Part of a small language model's weights: 16 layers.
Each number is 200 + 40 x the weight over its row's rms, rounded and kept within 0 to 999. Layers, rows and columns count from 0. The size before them is the row's rms in percent of the matrix's.

# down: layer 8 MLP down (transposed), 1024x384, rms 0.103, rows 327-343, columns 192-255
# gate: layer 8 MLP gate, 1024x384, rms 0.105, rows 328-343, columns 192-255
# up: layer 8 MLP up, 1024x384, rms 0.108, rows 328-343, columns 192-255
down327,100,221,222,250,197,223,227,265,197,271,191,257,157,273,180,209,230,174,128,164,172,237,164,175,201,220,157,182,184,239,226,307,229,184,155,180,244,201,205,262,157,206,188,181,240,210,202,169,211,208,133,284,220,167,190,250,261,231,205,168,138,135,205,213,167
gate328,092,220,228,241,238,200,218,145,223,199,136,245,213,231,120,224,167,218,205,188,179,180,189,212,220,193,113,167,198,180,302,188,188,187,212,223,248,174,217,223,202,230,242,205,183,140,236,228,142,261,221,216,234,137,244,282,236,272,204,137,186,180,223,239,168
up328,089,169,191,205,227,242,164,204,192,190,274,185,201,262,156,176,203,245,261,208,229,226,144,218,148,169,156,240,209,224,150,197,208,205,268,264,204,172,193,187,127,216,169,177,164,279,166,258,120,180,170,212,208,183,220,119,130,232,234,154,214,244,240,271,161
down328,098,176,183,238,202,196,220,195,207,189,216,189,171,259,195,230,231,240,150,207,183,237,263,141,158,247,228,163,197,216,156,203,192,189,260,135,232,241,222,200,138,196,230,139,166,136,221,203,149,253,136,192,195,159,193,219,162,133,197,198,237,247,182,262,202
gate329,099,179,228,181,241,147,149,184,277,158,259,165,227,193,217,287,194,185,194,245,210,199,154,172,199,130,220,257,228,243,183,190,211,225,159,216,250,204,191,289,203,143,164,203,197,259,208,167,168,220,160,180,261,103,238,275,163,218,170,255,239,201,150,153,246
up329,100,171,182,153,230,187,155,145,168,264,232,166,239,229,157,178,193,243,150,157,241,173,176,190,214,237,176,244,188,254,187,272,245,202,188,154,231,316,253,199,277,181,139,164,297,199,158,176,187,119,137,141,242,185,248,267,256,230,162,189,152,267,242,180,136
down329,098,267,222,127,172,217,198,213,197,198,212,197,264,188,216,173,270,183,143,203,151,140,237,175,157,208,278,134,284,170,224,239,252,310,200,189,218,258,181,176,212,191,254,202,217,230,201,144,166,172,206,240,201,195,236,229,194,158,278,162,149,79,214,215,188
gate330,106,170,177,217,197,192,154,168,278,235,176,198,200,223,227,162,288,202,248,201,140,319,159,149,185,215,182,180,168,191,200,238,218,193,241,166,244,194,256,223,140,177,203,229,264,132,278,147,250,257,168,159,220,153,189,135,224,264,246,170,180,203,181,161,188
up330,105,280,222,160,165,188,189,201,177,179,231,219,223,228,305,227,234,183,222,188,162,172,147,266,251,253,221,157,225,173,247,205,230,173,178,231,147,166,227,178,254,210,181,213,283,200,167,164,243,195,217,246,219,162,148,213,270,247,278,136,177,137,183,119,207
down330,106,197,233,161,165,146,215,229,230,208,205,191,233,177,233,153,207,233,212,206,208,220,162,215,155,254,172,242,120,216,234,197,231,108,158,259,241,233,216,211,193,251,239,189,263,173,129,135,184,104,154,154,187,156,240,216,186,198,280,171,213,218,230,161,163
gate331,100,183,187,187,132,161,200,246,203,248,213,253,258,216,274,207,234,189,236,230,229,232,206,211,186,239,284,201,255,176,287,247,191,174,158,139,291,194,166,145,162,187,239,254,259,153,182,243,194,238,249,197,247,191,227,275,220,211,171,237,200,112,227,237,242
up331,094,183,175,195,175,153,192,212,130,276,201,184,249,243,176,231,222,242,281,242,212,227,186,189,261,200,183,176,180,193,170,108,216,140,202,168,237,214,264,215,229,247,236,211,222,214,182,206,180,226,207,158,161,138,221,237,157,176,205,185,207,196,217,157,258
down331,096,205,189,187,132,124,208,86,240,183,216,233,202,155,232,239,244,220,204,176,217,207,150,222,207,281,195,204,145,175,144,218,197,168,243,179,239,232,142,272,147,206,260,198,251,234,147,233,164,167,187,236,127,205,199,217,304,252,233,112,227,210,208,159,214
gate332,106,156,170,254,241,136,154,248,169,149,276,141,241,196,235,172,257,233,164,263,153,155,212,221,222,185,193,185,301,184,344,206,158,232,222,255,189,208,126,157,209,148,239,165,156,231,117,118,162,223,229,188,185,243,227,206,151,230,147,135,233,206,207,204,156
up332,109,193,179,143,163,183,217,189,167,139,272,224,201,252,257,241,184,187,184,134,217,209,157,200,168,222,230,275,166,172,167,150,235,185,189,202,240,253,181,200,238,114,190,155,192,161,169,294,192,264,154,204,188,258,197,219,208,157,268,175,210,196,249,233,220
down332,105,178,98,167,230,273,154,209,177,184,224,137,265,233,182,203,231,199,129,218,212,152,262,224,171,200,229,211,200,160,186,165,255,319,287,179,129,153,183,179,220,203,206,207,175,205,222,254,194,276,206,175,247,220,215,209,181,250,217,220,143,177,186,106,215
gate333,103,144,142,217,221,199,179,280,182,219,225,172,182,244,220,173,165,246,237,218,140,229,214,223,183,226,345,142,218,172,252,195,192,149,221,239,174,260,206,175,265,225,206,228,159,224,136,237,236,139,200,237,224,184,264,168,233,209,195,238,247,182,220,244,155
up333,099,196,215,210,143,147,207,239,195,227,166,223,158,175,240,200,201,239,241,215,203,297,235,239,197,152,140,223,217,240,194,214,265,210,192,188,127,194,229,199,214,212,195,145,144,184,189,211,137,179,166,211,213,191,169,167,241,196,216,156,171,145,189,177,155
down333,100,192,187,191,184,227,205,133,228,165,183,220,133,240,236,120,236,196,190,288,190,229,261,229,173,126,183,143,139,192,182,220,211,218,254,209,136,233,217,155,111,278,282,228,146,212,162,223,201,124,189,145,190,222,255,260,145,229,148,183,144,195,242,228,125
gate334,108,238,189,187,244,146,169,165,166,214,253,287,163,248,180,219,215,197,181,168,214,213,230,165,298,230,234,200,175,195,141,232,180,170,137,215,121,170,176,140,214,250,177,186,266,158,232,204,213,178,178,240,215,143,204,210,205,262,197,213,155,220,249,244,130
up334,105,207,215,201,145,234,234,222,203,204,219,165,125,181,250,248,262,233,181,196,218,133,188,163,217,178,232,171,127,234,242,204,181,191,143,143,241,224,115,253,193,120,230,200,197,175,213,113,209,184,153,150,128,207,218,197,220,200,252,166,267,133,218,181,264
down334,098,223,236,198,259,274,190,183,206,166,247,145,218,269,171,206,222,231,212,253,234,193,214,158,180,240,201,233,208,203,210,170,192,205,192,193,220,186,162,161,248,136,174,248,139,153,151,229,216,216,184,198,194,115,233,227,154,263,164,252,223,226,199,251,200
gate335,098,214,223,254,205,219,315,197,198,241,212,242,165,178,196,229,260,212,294,207,248,240,228,202,190,172,200,206,214,237,247,129,112,185,240,195,126,194,180,185,245,220,173,229,210,188,205,213,164,243,216,233,229,247,115,163,177,241,214,192,298,253,206,165,200
up335,099,205,155,196,219,234,197,141,269,226,165,178,248,149,245,198,224,181,152,208,139,176,275,165,226,162,256,173,239,274,210,140,154,207,198,172,219,233,231,203,125,132,178,213,217,249,175,209,195,224,241,275,278,219,169,220,243,237,174,108,224,174,211,245,201
down335,104,192,175,205,218,211,165,79,206,218,182,139,272,243,230,163,213,191,183,223,171,166,192,199,196,169,300,179,177,152,204,215,208,222,215,112,267,192,249,172,185,247,223,256,201,205,157,215,184,220,202,179,250,244,193,192,261,141,227,138,213,225,181,208,173
gate336,090,219,242,213,211,224,295,267,295,237,194,218,216,229,165,221,179,182,222,211,221,144,228,184,237,200,227,158,163,161,170,254,154,302,186,197,193,167,254,154,242,198,151,218,214,227,277,211,246,157,196,280,200,220,214,216,253,220,165,258,198,207,265,111,185
up336,097,181,207,207,135,193,214,218,164,193,193,139,219,251,204,194,161,139,189,184,187,265,192,210,213,146,200,176,180,233,230,149,221,192,210,240,136,264,142,221,255,130,148,190,213,159,302,243,171,215,205,184,212,209,266,185,251,226,187,173,200,161,243,257,235
down336,098,140,226,220,208,186,163,229,174,220,217,236,221,245,188,117,86,219,205,231,175,164,211,182,237,234,202,205,216,217,149,224,246,140,134,174,194,197,164,211,245,174,289,184,235,220,221,175,172,191,201,151,187,228,235,262,204,222,141,238,230,203,192,189,221
gate337,098,236,248,208,216,221,166,188,234,225,125,141,185,183,227,194,205,172,190,189,190,292,165,185,172,273,229,224,202,196,160,228,252,217,135,198,162,175,263,155,221,229,219,243,201,218,168,248,216,169,154,170,200,162,211,213,99,278,227,175,131,218,244,176,224
up337,097,156,223,192,191,161,218,206,269,137,190,189,207,250,211,176,220,61,239,163,141,243,241,226,202,212,103,200,200,281,228,200,230,214,197,175,211,213,209,263,154,177,211,209,256,201,201,184,163,160,170,133,157,184,179,215,142,212,203,165,222,242,209,271,149
down337,100,194,178,226,185,196,135,221,236,206,184,276,184,224,244,222,200,193,219,156,222,184,219,197,150,272,189,206,231,247,234,214,169,198,165,198,199,253,181,155,194,255,282,155,179,211,203,287,126,206,191,191,225,230,181,148,250,175,228,205,213,174,255,223,189
gate338,099,245,192,201,207,180,173,183,168,159,191,233,217,231,154,289,135,215,243,190,249,201,169,215,221,200,284,218,224,215,224,180,177,285,173,163,144,178,236,209,249,190,196,181,226,261,190,260,183,167,184,195,218,214,211,144,234,147,202,233,145,178,220,132,126
up338,102,230,159,167,236,164,239,160,143,225,225,202,137,195,203,147,199,227,187,225,195,212,160,205,212,203,281,283,151,205,124,215,191,280,145,169,175,175,150,200,176,251,111,189,276,175,225,198,190,261,216,267,205,211,159,128,169,189,211,220,184,179,142,170,201
down338,103,200,176,174,209,273,145,148,147,192,285,207,148,193,210,237,174,175,181,233,237,174,253,151,201,231,170,185,243,235,229,200,229,290,230,226,281,188,207,177,228,203,192,197,147,128,205,230,239,154,208,211,151,214,174,105,165,189,191,233,144,149,189,227,229
gate339,096,285,310,232,221,145,154,180,181,234,224,207,150,180,210,273,183,166,256,211,287,159,206,182,187,193,252,192,138,184,204,212,217,175,223,178,236,149,206,172,180,261,221,190,161,200,206,180,182,199,275,169,228,169,248,178,209,148,126,193,192,244,254,242,201
up339,098,168,191,223,146,170,182,216,225,223,199,268,206,236,196,224,177,270,325,198,210,158,237,282,224,166,162,216,189,222,238,113,231,165,178,271,181,186,175,176,196,278,210,202,220,177,172,208,206,217,173,149,203,165,218,262,202,159,179,203,213,174,179,173,227
down339,098,215,271,275,262,164,218,258,169,190,258,212,179,128,196,242,140,204,185,166,266,226,177,221,221,209,190,189,260,200,225,221,211,179,212,265,142,219,119,242,124,221,166,139,183,179,207,128,168,210,195,245,199,127,189,207,197,212,221,210,258,296,206,239,185
gate340,097,215,202,221,223,285,192,241,200,213,241,274,151,272,151,255,183,133,210,248,266,222,276,203,219,133,222,225,257,232,276,193,253,202,257,202,159,190,246,238,230,199,229,184,226,128,225,153,135,151,181,175,186,203,202,141,223,239,177,138,243,198,133,191,212
up340,096,267,184,188,123,77,242,228,167,262,197,203,257,202,210,237,187,158,104,219,198,122,256,157,192,193,238,171,167,189,230,223,194,188,155,250,161,170,247,204,198,218,161,214,230,200,165,190,173,168,269,230,280,223,213,221,191,183,164,179,231,172,206,212,231
down340,096,201,264,204,203,271,208,211,217,188,230,198,255,192,201,210,198,250,266,198,215,244,147,149,218,202,204,226,241,179,296,184,246,239,239,181,243,203,147,136,206,225,180,144,256,161,243,179,222,252,171,164,152,215,167,332,202,166,155,198,215,224,234,234,173
gate341,103,219,157,178,183,177,207,148,161,200,228,173,163,238,169,210,242,232,219,200,175,172,113,143,160,208,191,224,187,240,229,227,218,254,184,189,170,226,265,214,228,244,141,217,141,241,211,240,195,205,197,204,228,123,255,208,246,177,128,173,192,136,231,233,206
up341,101,180,148,286,200,198,208,200,233,216,196,251,229,234,193,267,168,191,163,168,176,226,251,259,203,213,211,134,139,229,195,166,187,180,218,176,243,260,137,245,140,186,180,204,189,173,194,179,247,279,205,180,197,233,145,206,160,275,230,198,204,281,259,224,138
down341,100,176,204,199,227,255,204,165,144,188,239,235,165,253,235,234,263,216,196,233,149,239,136,211,273,266,218,196,202,234,230,199,166,210,221,258,287,204,181,69,253,184,128,152,185,192,203,147,185,141,227,255,155,181,150,223,136,204,158,196,175,117,162,240,160
gate342,105,217,180,194,197,185,198,277,156,206,215,205,237,259,184,224,145,220,233,262,243,241,242,289,176,202,270,256,217,187,154,285,211,185,203,210,82,262,159,150,219,167,221,157,89,244,187,229,248,212,216,240,189,248,273,120,296,214,95,200,223,197,189,289,201
up342,098,185,220,208,188,221,238,163,249,217,234,224,180,221,237,258,166,176,216,100,198,141,203,188,163,137,172,206,214,182,169,207,272,272,178,159,181,183,242,157,221,122,190,156,225,228,245,187,175,274,212,131,197,198,172,247,144,161,236,199,162,216,272,181,185
down342,107,203,241,187,186,285,206,138,250,198,204,207,81,216,276,263,239,280,203,206,157,167,175,204,302,188,175,164,155,185,238,159,180,208,221,217,182,152,172,276,250,129,140,244,230,213,168,157,189,236,243,172,173,160,198,257,144,194,184,198,212,171,165,186,283
gate343,095,199,222,259,177,236,146,188,193,161,169,60,152,192,143,225,234,130,212,205,172,211,189,182,199,167,190,233,191,178,222,158,220,142,215,218,226,180,102,176,135,138,180,177,144,243,182,130,209,154,182,172,139,157,195,187,163,173,239,267,221,196,225,139,143
up343,100,134,178,215,189,151,211,148,189,179,175,299,228,180,134,149,159,192,151,136,194,180,273,260,244,189,247,131,184,269,184,116,181,102,246,181,157,204,270,215,237,229,126,191,214,137,156,273,211,184,213,209,272,141,134,281,327,226,245,90,172,157,265,255,179
down343,101,182,172,195,179,124,193,166,232,200,229,193,178,201,173,206,241,182,245,149,223,200,276,190,218,242,183,208,195,141,201,238,134,142,191,208,184,152,176,179,205,164,224,221,206,219,254,261,231,166,177,200,219,190,201,183,275,215,238,137,213,81,147,149,264